python train.py --num_key_value_heads=2 --vocab_size=1142 --norm_place="pre" --init_std_up=0.0557 --final_lr_fraction=0.0 --doc_mask=true --z_loss=0.001 --max_steps=6639
Each number is 500 + 25 x the weight over the matrix's rms, rounded and kept within 0 to 999. Layers, rows and columns count from 0. Numbers have three digits each.

# layer 9 MLP gate, 448x160, rms 0.0564, rows 256-267, columns 0-79
480508546522458539534522487510439487502501483478494513494517508514441557527519496496523512539481513502498535527489528519499478513497478475486506514455579541520482475466459497537562550497524514511507440463502531514482491537486502463488468529
487509512506523528446462497499473496529522482482480471465521517518484531493485483534515532464491544498500490505492523482476493485535476521470534527508507503493504507483534499501493523508516464538472488497521469521482548500500506499487482496
459469512463481512548487514498493464523512524470479490505486492484503478488559516492476477508529495449479509480527495458524536463471516459481467461450512537522503522500516481514511500463470516494492469512456499483490492459507435461546496477
503509463442498548521477476539489489455510477498492455516485505488501519488499519517504508458467471522504451496481461539485510471519512520521553508520500495495497499489500468496489511511528497483522479459564498447496544487535499490489500486
496506489489478509496514464489516514446510493478497515486527516473551480461517490466519531451517521454498486484474480536467498487529485483525536482514533464520563518462546490512529488515526458540506527483495528471531509520491514512487492496
494519467473519502553483502521529497495440530517472479516526537512462481449505499513487530464442500480466507435510471516504510504479515517504543484507497466507544504516485464524488517476513497491511484461463451487491476506481532523498528513
476481482469528546485541500506447490488532485495515506493461492479546440491493483426460567543517511457492526456510444513464558504515477499544515469485475531489502505456514531528494474496490514464485513513504505543488454490495474540476508520
551523547459516493466509490547537511512515521542507516516464504486512529465498489473498498537526523506497522485489520512487539528495498509516498502505530490525521511527529479488536507498476499500494546534488555531446505469483533482413536550
487488519508478527465515508506544512498480443468472513449524513519479424508509499509502499516504527479487474485499520502487483462517489460520498511502550513519544486474501502518516450466541511511513502493470485519519529499452500543501511509
490477446472492435521511502490515491506532477494472484526469544478551486529493481442470479521499488579511498467502483504511513525499497493524486474538490509491471459468528473490511466489517514506513465528474506516504476454521504505495499539
491493514437468485518456523530498490534475507489470496502511469537511490499519542487496482500495527485486501485483549478482518509528479481492522551470447470518508501477507514521503510497475481531505500513493500517485512519534506493522525517
478534507465508485513507502498500466485532490500482510509520512495528513520519512501513482496504421520477513502471491495515496475475494502502490542525467516553488501505506510484461477490545512525475439439517573477487475492537505574491499524
# layer 9 MLP up, 448x160, rms 0.0551, rows 256-267, columns 0-79
485472481557481495502478513465511491508493455476476472469446501467460481521504503499485512489482450492503495516476477507512541448490520486494525483475499538484509500486457488482568505496485487501479462479513546486461492491535516460528470511
521483493490495513489537480490482508486545491489501550526482522519490522488488473472491523511506478519500511530472504494439504540501510551469516517560495465483499487465490534469532495495512475516525499522481535499462497510495470509466478515
521508499504510454473518485515503518506525470526475535441484508479452470491462530491554504485482522496494501452499495494493516532513515483524487451514507529499538527514451505508541500463507461495531471528523457492500501526513535493466483485
496477529499492512460498508435527468502538465494465527466493467509465496483493529523519525505512478529489488495480505445480498508493463490507567480468534503493490488525519474478518534507512497517542454483497527501537479487536478536463470506
552493537489496474457504515486523486495480469486499494492480510530518449520519427475485492493506498518469493504465483461506551527496515504503460491449503523463474532544487492474496469457506486476516509499499570522477512488489485460522497503
489483503516561486494468510520478537516519469512491526507500515524514530476486489495492473517481508571510507534554535502544487491480500518541519503489496406513525529459486504512492523461494541510565451531469535539470518500487487512471436563
550533531476454517467473441482474520507472516495501492456511493497548515478493494535492494479562515513496488486459533511459492458486508467505476521529489464477514492537523488526465526474514458528462492465470504492461464494491491518474507501
460481496517499560489467524496515504460516511478540496484541478450460501503496509531469520487479510523498545491498522503494509491477501449512498468464522497468513482482452476497478476508505504544482516499471440473518517482545482442503505506
480531461487433470490522497490535523509542474517482540503463507491478530500548524536512491557463503493480535460526497534490506440539526502499492521508503504462496505476499492523513531535500513495519501519485479505488523500514501456510533483
505533531487538486514520486472492494530459558547499472434504493468488483530473462511457475492478478497546552464533478522520486492496491523526481462489480469471469532523476488517461507489506508544528482457488504488502496487523486494488519502
495492447510508479535487460495540496510520521548522502505507538488464470437505560484461535536493518504526521509506497495500488481472473461512475488482510504495507513488505514488482477513539485464475508495498528546502472555467497507463499471
490511473491506488451475506469504535488493508483507515446487466500509506542505533510520526485505516512478517499542490486538542516538477549534480465515510450477480499492466469540500467534500513510493494548515450480508530517503496455489519515
# layer 9 MLP down (transposed), 448x160, rms 0.0555, rows 256-266, columns 0-79
479486511487516506486478480530472452514512531492480509502499486483495486529496461469474534533472546465519535506504521542490490519488492486564553549530496480520509502493484471546493480515510534477495455526520519499504511531549497520513477494
484515498471499479515492491504509486476506469473485474513551503510502505479530483485486469500510500475471524476564502512495484515458488478476503493499510479466502547486546469483488539475487522463480488526520478499494490486494477557522517492
494500488510496473475478525490452524571537509524471464509519506477496496452488508465526517511469496533509508489477509537514529493528537463511509485546473468474466527531472525526531519447506457486486520501495486484483496512464509533475512490
506570458466504506487496515484509527496476518491485500495520529486448494447454480507501518512458515501465536515465504531512516503495480468483513500494512493518512557495509483451514481500489551521496492523482492512480501513479505443486478466
450466489480484495481458499509505500498537517504501508552488500494516478509507496510503517459515462531483506471540542522491515479459506463515506475513506517453447485522509526463505518510453468469533495503498493475492533478520482458535539488
503502511472501501465493557516483536477486508514482544519464496491443530483456477467446500537481495535496486556508531478476524484474558510498547503502518458483516531489513503510437495513509520483571476518467540490533568483517464485466498527
479556490513456508513533529526469510498492481494534491462469546494526510511486466503477575491528543535478499498480473514519456462553491504522485510526464515458489498467466473523517473443540480466492483498466509547528443528506506524469441512
471449465494485513509495511493497515489543476482529478496463468538459524500470495518487517503484504497488530524501532440505504457473472489492497521548453585497467487530531510550472519527484525520502514468552514454528475520496516532511492519
487526484528526514444452500511469493511471488567509493512486535527504481486495483477486504463475501504482489511504516475538522559504527515501503538446490490514477506484475530474460507535499468449476495519486491544497553454500459510510482500
542508532500535469520510526537484522521472496491492513533487527522519530551484488493461448518509517503460488465544475489475481504501495435516515480561492524509493461501521494509523486507481499475483481468520514556497486482517486519496466503
504485497468473505509504462482485500543550529538465503511528479565463470455514457481540497502480523527532495500517512502541469521489482535522519473470466516472542473519492539513487508469546476460521489482499555524513479503502539505468517509